Weights of a small transformer language model.
Size: 8 layers, width 64, vocabulary 2048, 0.591M parameters.
Architecture: rotary positions, no biases in attention or MLP, untied embeddings.
Training: 98M tokens, 5976 steps.
Each number is 128 + 32 x the weight over its row's rms, rounded and kept within 0 to 255. Layers, rows and columns count from 0. The size above them is the row's rms in percent of the matrix's.

# layer 4 attention value, 64x64, rms 0.0812, rows 0-63, columns 0-63
size [107 107 108 109 104 103 106 106 106 108  96 112  97 100 100 106  99  98 102  97 103 107  94  88 120 114 103 100 114 103 109  94  95  91  88  90 105 103  88 100  92 101  92 106  91  96 102 111  85  97  87 105  92 100 110  90  93 103  94  86  96  93  84  92]
[[ 70 146  86 136 168 105 107 117 104  96  97 136  65 140 136 127 149 134  81 177 136  51 182 113 120 140 120 142 147 152 142 206 138  86 156 128 100 146 155 109 143 160 113 116 208  86 109 135 122 112 112 134 144 108  72 107 174 139 193 168 149 115 126 137]
 [197 142 106 109 183  89 114  98  66 118 129 116 186 109 114 107 132  80  85  69 101 125 148 151 127 123 127 141  45 144 140 119 162  79 154 153 168 152 166 111 118 136 103 106 131 126 151 108  77 106 139 134 144 192  77  80 166 125 157 113 137  94 138  89]
 [144 155 148 126 127  78  71 175 137 127 131 136  97 122 119  87  99 178  96  53  80 108 202 127 129 111  70 134 149 110 167  94 107 139 195 194 149  84 112 116 133 119 143 120 117 159 114  90 117 118  80  59 128 158  92 138 122 134 122 131 138  83 125 158]
 [143 115 170 105 114 118 129  97 137 191  83 119 165  95 198 159 146 112 177 164  87  95 116 109 104 129 147 118 148 101 196 135 137 111 129 156 123  47 131 115 170 128 142  98 158 121 177 102  94 112  93 162 178 180 111  70 124 120 103 188  97 130 130 133]
 [173 134 127 167 151 120  32 101 160  78  81 127 108 155 137 107 141 146  98  84 163 211 140 155 175 139 194 162 113  92  97 137 178 107 132 139  97 145 122 111 108 139 105 149  70 154 151 156 131 145 137 159 130 154 112 146 126 152 156 192 141 163 116 117]
 [129 125  72 118 114  61 103 190 147 142 117  58 118 152 107 130  81 167 171 177 159 118 174 131 173 100 130 140 145 183 120 182 159 159 145 135 128 101 141 100  87 164 165 138 141 168 159 189 119 124 114 103 127 127 127 149 121 122 159 110  58 122  69 122]
 [138  91 128 171  79  70 142 123 114 170 150 136  97 137 162 100  73 124 136 121 158 113 160 155 123  72 203 123 142  97 148 111  84 166  81  65 142  97 151 159 149 156 101 138 138 105 139 114 110 219  94  95 128 142 136 137 157 122  61  91 135 101 121 113]
 [140 113 106 202 139  95 132 167 127 125  83 100 142  73 128 147 128 119  99  76 119 133  84  76 146  92 168 146 106 114 124 152  81 109  61 125 168 156 101 172  93 145 159 123 108 106  87 172  95  88 127  63  97  74 101 103 116  92 122 178 155 154 137 135]
 [112 104 150  71 133 124 134 110  99 157 152 115 135 162 184 156 115 135 112 166  84 122  88 113 176 126 110  93 139 157 189  97 130  64 138 130 128 152 114 218 106 125 109 159 116 170  70 101 144 173  61 111  98  80 118  81  97 176 122 118 123 140 133 157]
 [160 187 150 125 178 170 119 137  89 114 124  96 156  64 141 205 133 175  89 109 122 141 200 171  95 138 123  69 119 137 124 125  31 132 142  95 131 153 166 130 146 171 125 121 128 138 134 126 109 124 144 187 160 149  96 117 139 119 165 138  88 121 102 116]
 [ 89 154 145 133 135  64 180 108 148 145 127 126  76 119  92 153 150 115 143 133 152 177 197 134 137  79 177  96 111  21 144 112 156 127 147 114  83  97 180 155 100 152 135 154 206 119 128 132 122 115 140 149 105 127  90 118 129 189 112 137 135 120 147 138]
 [145 143 186 110 150 128 128 134 101 122 117  91 175 128 150 148  89 112 125 118 129  85  99 165 114 124 154 144  85 111  85 109 125 149 122 133  98  66 139  78 150 152 126  92  78  96 130 129 169 159 114  76  84 122 118  79 126 210 217 135 131 123 199 152]
 [172 141 139 173 155 154 125 169 157  51 190 148 154 112 149 137 155  96 114 129 158  48 137  93 108 118 150 135 132 104 140 178 202  90 115 138 150 145 173 141 135 119 126  77 158 162 154 122 156 117 100 124  60 163 127 136 143 161 182 104 122 175 110 153]
 [ 91  96 125 161 150 151 156  97 120 133 154  92  60 121 135 163 111  91  86 100 113  61  92 127 103  87  87 152 116 100 142  89 123 177  90 116 132 115  91 101 131 121 102 191 134 153 141 137 162  75 185 112 162 146 159  51 155 139 116 161  91 158  88 121]
 [139  84 163 113 111 132  99 114 132  87 121  98 165 148 124  68 122 147 142 102 121 184 144 156 107  71 109  97 144 164 172 133 133  53 118 119 133 141 136 121 190 228 177 124 128  78 136 107 190 137 153 167  91 142 101 132 122 123  99 108 142 133  89  85]
 [169 141 156  78 170  87 134 156 166 162  80 119 108 136 145 124 105 128 126 218 133 113 151 160 150 140  89 120 161  79 122  87 107 133  93 116 147 172 174  87 102 138 135 139 103 138 125  96 141 128 113 176 168 102 153 138 151 106 104 151 194 196  58 141]
 [115 124 110  92  84  93 176  72  92 129  59 118 151 111 147 163 168  74 119 128  81 140 147 140 134 106 172 204 166 140 110 101  99 124  97  98  85  69 139 110 108 173 100 118 127 186 115 131 138 101 149 155 125 129  91 161 117  94  73 104 145 180 140 141]
 [116 107 131 126 131 141 125 153 125 154 141 163  82  88 147 164  91 133 105 141  95 129  95 158 130  82 166 126 168 134  75  85 119 186 199  72 133 179 199 106 144 127 156 124 107 104 231 124 150 100 134 128 165 114 123 111 110  83 170 157 124 116 103 141]
 [ 80  48  79 140 166 123 151 126 173 201  69 162 129  85 114 170 121 198 116  82 165 108 110 104  76 174 112 110 123 135  94 119 131 108 115 133 128 142  94 157 103 128 141 134 133 142 183 108 114  87  73 119 107 128 126 128 128 155 136 135 182 153  85 160]
 [124  80  75 173 165  46 178 166 168  85 111 125  96 126 131 207 145 113 135 122 140 149 115 145 140 137 111 165 140  88 132 170 159 146 176 147  70 131 170 107  57 155 137 120 126 116 131 128 130 111 196 127 168 118 153 101 155 163 105 137 152 148  97 136]
 [138 146 129 128 140 135 194 133 150  82  87  84  90 148 176 212 148 176 151 110 129 182 113  91  84 119  93 163 160 116 128 126 173 112 123 160  84 123 114  68 156  74 141 112 166 110 124 148 140 151 133 100 122 132 137  89 123 111 148  54 119 107 146  66]
 [110 179  67 155 222 110  94  97 157  62 100 135  32  97 102 116 115 120 143 151 124 148 150 100 107 136 121 116 157 124 131 125 130 165 122 150 168 111 186 117 118 139 169 129  92 179 148 141 143 172 105 100 137 102 143 144  68 122  95 166 119 117 135 103]
 [123 134 126 107 172  87 125  64 149 104 135 150 116  50 183  95  63 117 170 136 137 130 136 137 128 111 143 146 106 157 179 102 125 171 139 189 122 129 103 129  91 132 157 171  85 109 167 154 107 136 166 189 119 198 135 130 163 104 151  85 167 157  89 128]
 [162 112 187 179 153 146 124 101 132 114 114 161 136  85  80  75 125 155  58 177 172 179 149 147  79 115 135 161 141 155 119 181 164 151  94 150 160 163 171 113  89 149 159 131 137 156 126 106 101 150 105 124 174  67 100 143  80 138 168 125  88 117 137 149]
 [140  90 173 175 159 160  90 120 104 151 133 161 135 136 134 150 143  81 210 178 167 148  87  75 107 117 163 133 125 185 152  60  91 160 125 146 149 143 152  73  80 145 168 135 101  76 107 130 147  81 143 114 150 118 113 139 150 113 137  63 105 130 128 111]
 [108  79 163 116 124 142 173 178 173  99 127  61 138 109 121 139 141 138  83  77 152 196 175  66 111 181 166 162 149 140 183 131 146  84 132 168 136 129 137  91 108 105 120  74 169 163 134 106 125 154 125 110  80 102 134 132 155 158 173 163 138 147  96 134]
 [124 170 128 103 169 103  68  71 112 141 127 174 160 113  85 154 148 115 126 138 194 125 146 154 149 103 187 184 138 143  84 130 142 109  91  74  99  96 108 148 168 123 172 105 105 158  58  87  67  83 131 142  73 118 161 134 144 139 136 139 133 156 107 134]
 [ 79 135 121 117 147 111 132 107 101 127 134 113 169 166 128 124 136  96 155 131  67 183 175 172 125 143 223 154 169 152 110 185 139 174  98 124 161 181 147  94 144 102 134  93 105 130  88 154 154 183  98  90 146 146 160  74 114 149 172 162 151 154 138 130]
 [ 95 119 138 137 151 130 148 141 143 106 140  75 130 127 144 139  79  79 130 171 180 145 114 187 151 166 137 123 143 119 136  75  98 154 211  91  90 116 173 109 137 154 102 105 167  66 130 111 124  53  78 115 128 156 134 104 107 151  62 135  95 158 118  87]
 [ 90 136 185 119 133 141 156 112 160 138 153 121 151 157 145 161 138  85 102 125 114 120 119  41 169  86 102  75 170 123 145 131  87  69 118 166 103  97 183 145 157 132 116 167  86 158 130 126 133  98 104 126  87 197 138 120 127 160 187 157 111  65 151 104]
 [189 142 134 101 120  64 138  88 126 166 112 200 146  97 131 137 125 125 114 121 111 166 120 118  69 135 103  89 100 144 105 176 222 158 125  94 124 104 124 145 116 137 107 134 140 137  87 148 182  88 192 102  78  99 104 122 119 143 118 138  69 141  78 112]
 [101 169  67 152 111 134 171 184 136 157 106 154 193 103 101 170 103 148 143 125 165 142 136 113 172 124 110 154 148 153 101  63 159 117 151 150  74 129 125 165  97 102 147 117 101 156  87 139 207 137 156 113 130 174  87 170 117 155 137 201 161 135 135 119]
 [ 74 112 184  93 136 167 159 179 118  90 124 144  94 125 121  96 197 190  86 135 140  67 187 131 142  84  87 147 141  90 107 130 135  92  96 162 143 120 136 129 162 175  76  82 129 108 107 140 150 135 109 157 110 106 148 145 177 115 152 100 134 187 159 123]
 [ 87  82 141 175 133 201 141 154 198 104 137 106 123 155  98 106  84  58 140 132 135 177 173 104 116 151 128 104 131 102 137 146 111 149 143 172  83 107 133  71 118 125 169 126 137  68 157 126 147 119 103 136 126 147 139 146 140 145 100 221 167 115  81 130]
 [117 152 104 121 126 107 208 141 119 216 115 106 140 117  86 180 147 131 111 119  81 126  55 109 160 141 128  96 163 110 172 142 210  82 111 150 172 108  93 136 151 155  81 102 136 127 136 178 125 132 116 129  94 161 163 158 156 124 172 160 157 135 143 124]
 [ 79 128  93 161 166 161 142  89 119  39 170 126 114 113 100 125 116  63 150 175 111 117 170 115 157 132 149 175 137 103 111  87 124 131 130 104  87 188 111 152 169 106 133  69 118  93 132 143 154 116 117  89  66 116 105 104 170 129  94 190 104 115 111 157]
 [114 153 194  97 126 178  95 143 112 186 138 134 181 153 131 108 186 150 126 165 120 123 109  78  85 153 114 145 123 177 149 170  85  80 116  95 135 101  72 173  87  67 140 115 166  77  93 110 132 155 112 183 175 135 141 135 131 106 168 127 132 104 118 142]
 [106 133  99 107 188 190  84 120 138 122 110  91  88 136  99 216 148  99 110 132 158 159 119 110 112 112 173 162 172 130 153 139  69  73  99 184 137 108 144 112 148 125 156  97 129 135 187 141  89 109 126 111 123  71  72 128 119 120  99  84 138 165 109  92]
 [ 88 103 176  95 175 144 193  62 144 115  87 111 152 110 128 153 136 132  95 140  74 180 179 165 135 176 134 105 133 161 117  95 119 139 179 134 137 107 162 160 142  69 111  76 112 142 109 111 154 134 116 122 121 140 132  50 118 105  85 130 166 183 138  91]
 [ 84 176 175 155 121 112 154 114 151 155 116 156  68 143 152  88 131  93 132 163 125 141 162  78 168 133 132 139  39 105  92 134 110 107 109  84 156 147 179 142 102 134  53 101 147 111 117  74 104 100  81 172 144 131 136 148 110  86  96 109 165  98 144  94]
 [166 171 115  78 119 165 151  93 107 129 145 108 118 103 131 132 167 120 153 166 156 130 113 135 159 159 118  43 116 174  83 109 132 146 152 183 178 117  94  84  68 133 166  89 135 146 137 138 165 135 123 149  97 149 213  71  79 119 112 103  92 100 126 134]
 [165 117 113  65  97 137 120 141 139  94 115  90 140 142  94 130 138 157  91 137 160 129 104 167  86  57 165 124 118  65  97 109 163 117 130  96 107 196 101  66 105  92 105 134  87 119 132  52 113 139 182  96 124  73  75 101 104 129 150 132 114 140 120 158]
 [115 127 152 155 164 155 150  84 109 134 117 136 178 136 157 153  67 125 177 151 146 161 146 167 176 135 173 100  82 107 170 141 145 133 126  90 179  91 118  94 172 181 107 155 153  83 114 109 142 137  84 137 162 158 182  91 109 136 186  79  84  93 162 120]
 [ 97 142 100 119 127  74 152 102 163  54 134  79 119 111 126 129 111 131 123 100 103 122 103 200 134 117 153 154 156 119  78 142  56  89 162 144 127 176 144  96 106  75 144 145 114 113 111 114  88 160  89 136 190 108 180 172 134 102 101 137 153  68 153  92]
 [128 133 183 123  86  86 162  93  80 110 152 139 151 140 116 101 153 133 142 156 132  73 126 105 117 201 148 107 159 161  91  79 165  99  79  99 125 144 156 154 148 143 102 191 222 114 125 154 100 164 124 115 139  52 131 151 115 128 115 145 176 125 147 112]
 [101  51 136 140 112 172 175 122  67 113  92 150 129  53 159  99 157 107 143  72 148 135 100  92  61 146 102 175 128 115 105 166 130 119  98 187 168 160 105 123 113  75 100 140 122 141 144  98 128  84 120 157  93  80 116 140 107 127 145 105 118 101  81 126]
 [ 82 101 139 149 114 159 186  94  98 147 155 105 158  59 103 108 182 122 139  93 180 144 123 132 108 168 148 131  62 154 150  88 100 133 165  94 196  83 124 134 125 141 137 107 145 131  41 116 111  87 139 123 175 115 141 148 128 122 120  89 125  86  73 123]
 [183  68 102 144 124 103 156 134  94  70  97  97  97 105 178 164 141 125 132 116  85  90 149 127  94 137 102 152 150 131  95 122  29 164 113 136 103 142  82 114 112 123 104  90 107 104 107 110  81  53 141  64 120 148  90 123 132 129 121 145 103  94 150 165]
 [138 148 135 165  78 145 153 145 153  88 126 114 112 114 122 149 102  98 166 189 127 138 113  96 126 165 178 169  69 167 173  84 178 131 127 134 141  32 174 113 142 130  94 105 152 173  82 140 117 148 158 127 149  96 117 111 120 139 169 118 145  51 145 163]
 [ 78 135 140  95 170 122  76 163 137 124 155 150  51  57 126 167 166  82 122 114 105 121 154 146 104 172 156 115  81 146 116 186 169 151 144 138 156 147 133 135 169 124 145 138  85 125 118 134  85 134 187  61  91 167 114 153 133 171 102 109 144 105 121 175]
 [ 86 112  64 142 178 140  67  86 154 107  63 171 139 118 136 138 178  89  83  96  92 123 173 157 140 113 167 164 167 129 103 131 144 122 148 187  73 118 138 184 122 117 137 181  87 179 154 105 104 149  99 144 130 146 113 150 114 149 153 153 134 119 103 175]
 [146 137 188 117  77 118 148 140  57 180 173 116 110  84 203 107 133  88  76 167 196 116 148 161 102  95 116 137 149 129 143  95 111 159 126 142 123 129 134 170 128 109 138 159 157 138 129 123  93 136  98 198  74 138 129 131 184 125 158 128 170 148 174 121]
 [111 102 123 145 100 143  90 125 115 118 169 118 126  94 114  93 140  84  42 138  95 116 124 161 123 181  77 149 108 137 204 149 136 113  77 195 135 198 150 150  95 152 144 133 141 155 144 142 126 156 103 143 194 141 168  87 122 101 136  73 128  75 123 143]
 [ 94 127 122 142 115 114 165  61 128 117 124 151 148 155 129  90 107 163 208 179 127 153  53 102 104  67 142  69  71 123 127  98  70 132 121 145 164 165 116 125  91 146 134 136 141  76 120 155 116 127 144 120 112 135 167 111 129 207 146 168 142 156 133  97]
 [156 159 115 174 138 122 149 125 139 139 185 129 186 132 113 140  95 186 103 168 161 129 155 113 148 171 123 117  84 169 164 158 153 159 150  91 153  99 145 162  75 142 152 135 195 126  61  92 141 208 128 150 161  89 141 148 151 173 153 167 112 156 132 106]
 [ 60 156 174 173 171 150 109 144 126 131 170 125 138 163 126 145 149 118 131 106  90 137 198  68 111 138 140  93 127 157 179  87 129 132 153 175 145 163 196 170  98 168 158 101 144 123  67 148 154 157 108 109  80 102 152 158  96 109 137 122 126 152 161  77]
 [145 221 149 117 162 142 154 153 132 144 122 110 132 111 185 102  58 156 124 116 116  98 148 169 102  98  85 150 170 197 136 119 189 103  82 152 170 117 103 115 156 131 107 155  64 130 141 157 140 102 157 198  95 101 122 120 171 117 108 105 134 109 139 146]
 [137  90 167 179  95 105 162 147  91 104 141  81 100 170 188 114 119 177 175 118 138 177 180 131  71  84 169 173 148 157 112 154 177  92  79 100 100 160 148 153 120 145 105 105 105  84 120 116 124 168 166 129  79 134 121 111 133 152  94 145 180 132 107 117]
 [132 119  97 102 196 132  99 150 191 102  97 152 164 157 155 124  92 100 145 170 122 211  78 110 135 101 121 109 128 140 133  92 118 123  83 147 123 119 115 130 169 131 175 141  66  87  90 130 210  98 184 167 105 137 106 163 150  99 130 113 130 143  90 103]
 [164 165 163 103  79 187 155 150  91  86 182 139 105 106 176 143 111 194 109 114 136 115 138  68  89 174  88  79 112 111 135  97 183 105 132 127 125 103 107 143  59 109 116 154  92 141 159 130 132 126 168 157 134 160 130 137 166 177 116  86 159 169 145 143]
 [105 164 119 177  66 182 145 108 114 192 155 138 106 116 159 148 122 164  95 118 134 189 105 110 113 106 123  98 126 142 130  64  88  87 156  88 134 155 143 132 101 133 136 162 183 120  97 162 152 164 119  91 188 102 124 147 183 118 125 106 128  54 167  93]
 [133 157 186 156 131  59 178 174 118 104 124 130 167 156 146 129 212 171 137 133 108 149 119 101 123  95 147 187  98 109 142  80 151 190  71 137 134 102 118  79  97 127 127 101 106 101 169 111  82 170 101 137 111 133 121 129 172  70 111 112 122 140 160 154]
 [ 91 149  95 130 195 170 141 133 152 164 100 126  74 143 136 111 141 122  87 137  65  65 116 184 130 145 120 123 112  72 122 144 108 127 131 147  66  87 162 151  57 122 161 122 146 129 122 167  96 206 125 141 121  92 109 143 123 107 186 131 179 125  99 111]
 [ 82 115 143 148 130 109 161 120  90 154  97  65 148 134 178  98 127 146 135 121 121  82  82 172 119 174 126 167 181 110  93 136  99 118 133 143  93 209 173 102 177 131 123 176 118 114 123  70 155 100 164 152 172 129 137 119 125 173 109 161  60 133 100 159]]